From a checkpoint of a small transformer trained on Wikipedia: a variant of Muon for these matrices.
Each number is 128 + 32 x the weight over its row's rms, rounded and kept within 0 to 255. Layers, rows and columns count from 0. Numbers have three digits each. The size before them is the row's rms in percent of the matrix's.

# layer 6 MLP down, 256x512, rms 0.043, rows 105-155, columns 256-383
092:100119122138090116123157160156155145170107177091100194196076158136084140141048176099201106116164141114147133157118102131079038097137116097170136130151142102174102108144155128144176116145120065060085157084102136131126110054144140149202143167120106118150100166146187132069151119169154164208165090125111169117133174110079127152147140133125096121163107096149146112141097191104120194148097
106:125132069164147111102152122144092130156134097143178132135125129050157103111093169081124103132128086123069091118159125132151137184120177146131088101162152122142176115202103070110171139111129146086184116091132069099104095089155171205109113143156169116151163138138083107114158126107096148148136124147217084105107082116126127104097108129180119075118167128091112157179140166115143159177084
103:175160145114160103190140161058143143149173160123110126124107100176137140185141102058138159158127136078139155100120162178152178114111114174157114141143153147160126075161093148178096140184154116169100166116084132112196076120097162149124220177105091148150103126101189115160115124106093094164132101118065128190143123093173139132101083120125133153161152143097119179125079119175046118130142
099:119103124140124153161070117145084119170203170161043178117069090130104142115170184213149134102130198106145128149093126132129129131100118083171143130176113133118106161156143119146115169123186111123098163131151057170104115138132111137125117163064169136166116140123123121135125089115175131120119140134138141143091165141123094098076119131124118092172119103049151098115153147081095164150163
097:090107083110124147135171089161130124092160131155126132131170123145136178122178076171069098155117092105156123115100121149093143096141181129165185141085088126148147167076185163184115145169128150118117165176142121115108123112096120169136138194163126090107151103078107151090103185136109088098140132142158117137159101123122113148153120135114099112073136056136123132157147133146192155231143
097:169061151160133127135139123143071172142174120174169122076129070089144082147106157112107156132146124155148101163155128105141139119068219103116101153126105086151160106102120117137134097098113144055170083107079132177149079167146199092144116110120154131138156096119099143178120095127115147084139203100130091081150151115150131133065094165154130165148099111125195133105150112104097090127071
105:147193100182179149163132143139071161186126157162135186066121161076125129164119125139090178078130081115090170177159179105164103116127112109150138098062112097157122125105158074055111161110134165142119129158171142089226181109148106137070086098140141129157196142178117161090085124175116095148133099135112129117111084134110111076161158134164169180122140165103146129108117160119113169121115
095:066115184102098104151129119156099136139164172091091142124101111119188080137137088158088065137166179179183140066156108142138116152190128111122122111150061122091175144161180094143136147159118129153160107154079095211149184137096172148103122118135143072197179143114085093099126123156116137103064079112129182130150134166063118136142204058146153114179116164142147086145161148118072102138131
096:122042095109144114183107114084145165190062116143139143110174156115159164159080105182084071097120125123149097155153111109076133096087131166148165160062175100091169136124131104120158137145157150092185144113182079187137114193115046084129133134104103127114100138113129102110200163133156152170085153126135113120123211153131142202129167137120092154135206165118141111089136063112133117178110
095:103083139087139124177134120138122089108107139111158169080128167116125139161175128146122098125122096102191179174118163188103134128075102156128140036089120127116110126184115125150024088090120089157049129174136136125108085167121129171142116117155108152118150176152096150143159129095188160135129169186126155110112109115152106116113136092119122085101140110181110165123145150149113098166098
097:132106140149202138115079076218093123150048116132133144078138147217123170137119102173092134123105125074123100151140160112081140106075115118131057145079164090161170106131156157113064087109106133125163095169106134095126155153185140129155146073134094120116142091105159170109162141071140140183072088090141153120063157182154115209198104103134126091094142160168130081117017123138099143132113
095:124178117139113118094141160138178160183132185179115119071063105103196113124106136163130147118158132068171113124121136142112062177084076142158141114161099042120126112115188143165153167145123092133131092130141117108115129135169142139181107108136085108158116149116092117120113131113117095185179100107088182134154109179183107166122128113140064133151115066174139072171125153083129132108110
105:110131101181115168139147168178071126103147107169081119140132151129180128060087204110125121084119172102137122136069100075168093116116128119139154141090112135134082133107111138140102148178122112154116160123173148049134121139133118141112112122112144101137124102078155129145119158168089121119149134130077126126117108103076098185132135155106155091102102137095150110073112156060072131138129
106:130168175137115073157140090075127139153129123101138150127111180117148159133154090167162074069069175157103137144141105104079125116092091077146161136167095128141168150111155046100151133120127132131164104120022067136144145097170133158112148123127084153114157120138090108093081153148041055155107089129167173111178069164079115184142219100097101056165109121168064152110127159125164071095177
102:098097128114142123087153145103179127168106155145120148160067130109122090104090099119118079056163103135094093160090153168098160114092162074174131104152116110116114120152129144115163125158129162183121114115127168129100162121124126170115132177148148142101073119143084168128112142142163149112136139115140118169138109140148177137126145119132094080090137103138193059178129130151134075115100
102:123120142159160147148095044119123156148137131091116136166112145104178090170143146127107155170137099106114174104100168080123149159120148156071081179103140100075109138089138126147096068098093123146131139150133077150113163110129142121069125183193132136116083167149163114177150181112172082131084154157119127123127161098139121101169119116145097191123114124137120052088127149153116115166139
100:133119111190135164114105138130107093142158118134142116181125099165084164177155154146106174192143095136153129120151190131078169170124086065124161142107152143111100147156128094193148131075118187115109118153183124097135083127141145065180090139136131164152163135115144062165149131130150172121110081129142122143143175171154164102151113110155107095129127149069153150157171126121113063131126
091:145083080146145092135112185132067116165163200139188084120112117102148147112126149153111097131082150124138106172159037120127158114089159143148051130165060110104150099177128096118142108133140150091142093094135136166144117153156080180113120121125066101101160147108164135092117104160121133122172135119115126145173104089077154108121137126038087164117134132147195134142143166125121108132179
100:135088122161107149155117156127143107123085203140056109119109053062141151139119114119113126072096174147166132152172151138057107177104143083102133174140154159102218087121156129123087144153149117110128101118135115143172143148165141142178093100120120149114061137162145158121104092122169164122159121110135154098117136126116079142142160132146097093129165170110095124167061183088144184087123
102:119187126154114099073085083117120086113146196133120067134166135144141121123118119150106148138079122139147147080136173137127111098135139138134085163092185121103159117104172220124104142139122144116109153131180203146059072123092082139116132084120118132049141102147146140113153114088071109135148074147080100139180132101155133111137128094141149179117108082149104094146113101133072133168129
102:157124097124182147136103114150112069123080063119053166146171158166094108113179115124086139102091113118109079118161162102123152137101135179156152144176127094187137116164124101108146158152120078131146145151114162141063124107088136102146127109143133128095144087148139148084116093172118124151106092106119068116058139130122121110096150097138121103130068162137120177136150132106147107124152
101:199128095088136135070164145130128137116141133154094197139136107166076158122094217121139177105139161089143185159127151111165168122120089155104126149092053124129108084092143134162124118148187120102116119143127164158107107121084096100106125129099123057126146140196081074148135146149127115117139135109149099112114097128163137086140223186104220151077136179149086119133181059165173104128029
097:099161108146124188118088070054077075100090170149108113083142130124181141136118141156075143112077113109110168150131181092119132170145069131105062079102087137183135125169109146133127156109161162112117131090092098206145130150138115083130110101079132146109149111083111101129147102146136090126045181099134130054141162172108147127163135111102139148117117114127098155073142135153094127099129
104:134128079111107135075134136168123107139156124093156090143128132119092177110089093129080145081148077148179103142116108130090110097116164159082130077122150115170083124156110146091127161186118081132148126138118155122096167105163136115129169125139191129174145132140147132151134067128087103097181156104079138106158161131110167166177114107106125120107138120152137149184123069141115155170140
106:107098060060132110202117119094087090111140126139116098077131115170161160143084151086109119084122127129068122119150127141112121048182087115124093190115149132126122111144089123181161138184115125070122128054089117135112111093106169121088061171160065145062154119131154082093118082113116169136069140051148137149057117132169190111136102147147145108196126118070129173084160165112093143133153
100:144163146175122091154131144048102141120075127108140120134110104152121098085129177083143073169065105206094096160137084112067064121105114143165142119097165145087172118102113099093143099080148156124116146163144118112122137146149183113108113112114200176149079114080132062118162127168122154132080123149121097086171152184102171124115083104137117152152126119093188127125185132189116078114128
093:185118187162162109103122161084092134102161149105169117139140167125129098125133162179085132138113158135109114135129137163135173101142129120137101118098112155106136125118102036110112150166152149086160114117160089083147166107150185097076118140119080128107138140109168098101137133119147163123144065159146129138147122102051077116092144121145152065165105128135134092084138126145152152167115
101:107142099081103106107113179122102111126171106108131126123085161206141136139090097178153099150097110127181136093130163155107115110147109090114118160116161143117144163076167182096070122070090150162207144165127162039164173105130173148120130128145109166135208138085119116134074102133172103101126100159102115108197143155149150182118138150221144107131120159121117112158166081111134152110125
101:138127148177033143115165147070149133135097133165118111183110136185099137163137086106132140136132108132180123098110164125129214170181094135127090103159113147129151142120142129117116185147177072097127147114163102086206079103097116108126096140092056151103194078132074128130163195103152094173137106110145058130185119153121179115136111148127098121117045158139116132137108076129136143150159
104:175115139166123140064180172121112145148105163106133179154113109163107143113146153182069110095091096131148135083163174094140117106157112152109153160163193160084130053130168100088173153137078136109132085106118115102062144160109151079151123081168136202120100162116186117071120127127116100127144055083124100152141129145057103115082197127105126154144165147146136132192123148092082116151154
102:168171130083129149104146133166141159143097092108134176141106173101160089120114156133100109120102143125153141200133144105058139111135137130086100144135091089136149171115119090123113079171124176143178143140112127092180129086095092161157157090111188083094088161143096191087144137138142108163176109143128066117117158132121122121119181112148092158099139114149145062118069106101137117108112
102:147125128144131157112093116071116038112164112125142140070174160140137140157172133132111141135107133132159131066110174139110136099066079157116114100187122155175112152113125101108093129149092155132096128083180133116085096114153089169086103104208160129137114105124127095148178098141055104160126094191154152132086098157097187106135100139200123123105086094089113164080125116149107173150152
101:160160158079136127058110098136136063076117161116166115172130098062157079155131149100126129129136096069089135132113042151099140086139172141195113175068173158094121197112084128085115097113146096116139148148154106103186153079109112122137159111164099131086192159183150088171067176113107141069158150115168140153094138112130110096147094051075195102095143139148126127133095162202057145130131
103:131184136110085048116151142115165142113122101128118100140050119214140125122162156146119182161115166148168088169090129124133147132120106089111160147128124101096175177056133164151155142144157108187151082121109142125091109193123137160146176178082106118120135173124160132115118114100104117071123168167098094149182141093142112155143198115118102148165138114130128123139105205191147116160160
101:161103102190055156109158127056128153140150093156118170123118152110113087164130098128079101083140215102093153177088140096122095112158138133109161065120157094154110115081122159121093192139141133120071158122150124089147107152142156140096123152142140064185075150098150147132129166105116125120156122128103109139120125148088131116155142099090118151141136165101166109166136130149148128109078
104:122083079155125101106188125160142116060135132110129166091153135173135110082113124106127110167157123151150166104134165118188137081121097206134152110090126126149120103107190103130155098113118108109158191195137095145156105102132145074120065181170166186104121164126132090119141192157157135165164106080125181170133153075167071156177131131175141104146117137127121112064113147203117139149141
101:136119143113074144090119162100069135102084143150128138123117126106110100128164139148151130093130160117143168090130183061121155180133152169113105080134073156150145113079117131129111152137116127200115116120113110128143139119102120154147147115236145162169134158070109113088115115150168151126091143120090147111056107119216139152060156142120100172113138195201185116099108067164108116153148
103:199170147148110151141082110131106102151174127136088133190134109174094169144192057122124121182161156131107128083122159112062129151140137165106092116104139187101100103091120127130132174141215090100122118057129118106178154161080184184112124187149107136077072154130144146170118149105110138156105127167115089153172161157081148141098101070135118151119128165133120151146161121122073119162130
101:131157152071133085128116145108110124132151133104152100122173069168164193212191117030101150105136150122125100117179110149153091071088094143144157120152152096127108176118086097107115116165152113128122128132147132117141102156089107158170122095119136112092086161192123205090153115128126058110108134199124143153096156136108164153111193051099104081139140123081162130116123148111149145114076
097:125132078151122142135139051102128092165143134080100162069103164167086120131121118061085091189128093097131117156158156148108080121135097095122082105076099092107119137133103108153164172104077098132099077140153119101173102111134102133157135117122146206161107127087082137201143090183105103124080170087150142129134082157157141058113117111121183150096178081155113119110065084087070139058131
101:126131119131087106103135152174171149106100179171137116110124124173109108119153132135026054100129158145106148159181122190188114121129117124165151119169108074104166171144172165150097127116129120089134123112127105095153124158117145099135119153088174172122172124089117134149137189145176134128137164193145090119142126149133101125096138097083150161116159103092076166142133110095137127117193
098:119061135111110186112095137133162134143124090175081131146094133146115123147105161124134080129097126148102147141168123130077123189111140127143107126114138145105154103105131186052076142142140132097134137098090140119143132144119185079147113200116161108135157124123116093141102129113132127138119128141142150125195149125058108109159181129135119212162241106068152109085164088091134202187107
096:135081068126108114062112113194150225133104154131121159130127137150102118129124079141112073130141149147086136172098146148075155141157087116052156140108177140108133078139169157177158112101181098114124115184158116123144157142095080134101131078092116061174134154112088178120055190161132205104127051098171136194161130151115169109107147122156097146153141156136119118139183073127130149148110
097:205139124136137113148192110120159112134069164112176168120128143088117081103081109159162151134164147125167090100151193109130101106125105115091142146136183109165164143125118101159141140127162102128162139148091101150101171088115168147138150105102189129146121179092169119119115127173115160143149129116128149149112113137127098192151124124064124114163086173130111121151121110063185137147146
099:138146121117120159169161062098099077097091154107188116183101163163184105130123140141209046148145136116142145120117121151102148138118140083125185185165186112156088109114119115127173137122119126076132169158080186180139164168082112123198119190126084104167056144137164113151121097125115147123125168191172125114116110139124169127170091095107171114100146146150161130159147108173176128107130
110:096126082170188115094111169159091139083086183137138138131128114144162135151109118169119130129120121115115147135115120172094193112093134091112126087190180178058142108115154113094126121094155203142111113084123086111106097129134067138112183118141112148120187186099169136154105184146110104068140093130151090148137155147124105138097099112158138172105132163069139060119134173176105124091100
103:097153149071138100085162155114185131069133163194135104078140132151124156143188116182172131117061179177116126097140181147191123225050127127134125087106116124130092168165216122141122125130129089124119167102183135130103086099118146058147129091073151154120111136114153120160142161091147112168121099164137130164078119076133152101101147106104160107102141087178106123180130152198109148123116
120:103170141128121145123087109132107163120136061065075086115096163142125096221148083115154108132169071092118183137093093110217172114086156128113097135130132128116161090115090098162157118196198130145088108154123135115153127070148095146073089121126212087127123085173202174136119127079049073200140071122144126134149102037052124115099198136150136117124202130109111135108140086099071077096137
098:146152148131094147108149154153129159142205142121139138176138112122117141170155158163150144180086169093108149131132158112080116171131135077093166177115131103069132129097176130200096180125140193162156167102170117098109150080138157168108105087141097097127102091136129108184124128143132085114082161103130088131114120113073138148146140086151155135114086147106136098152133052141158169175092
097:109129206142146156169191171103150129123106155066164127148065136173103141083099134141122103181155087127140103196104148123123127119141110076133118124107066138142131077111144120119138120112154111110177114109117171109105084150182128123175088110147122168144173089122137176055067153134123081131132085114161154173138141087170103103149078132120116173129119065120153134203093184134172166090179
096:147085133125149080120158086117151154164148149132123131144149082163130164102122129175131156118092096135153075105112107091067133105122168114068141160108136143142134105171106146175135123119145085093127159124113135110100127070164175138158040141153149167125162126189125188169070171159181147130147139093161089138149137117092109183129089137166087163146119185156131079153157092122069183123084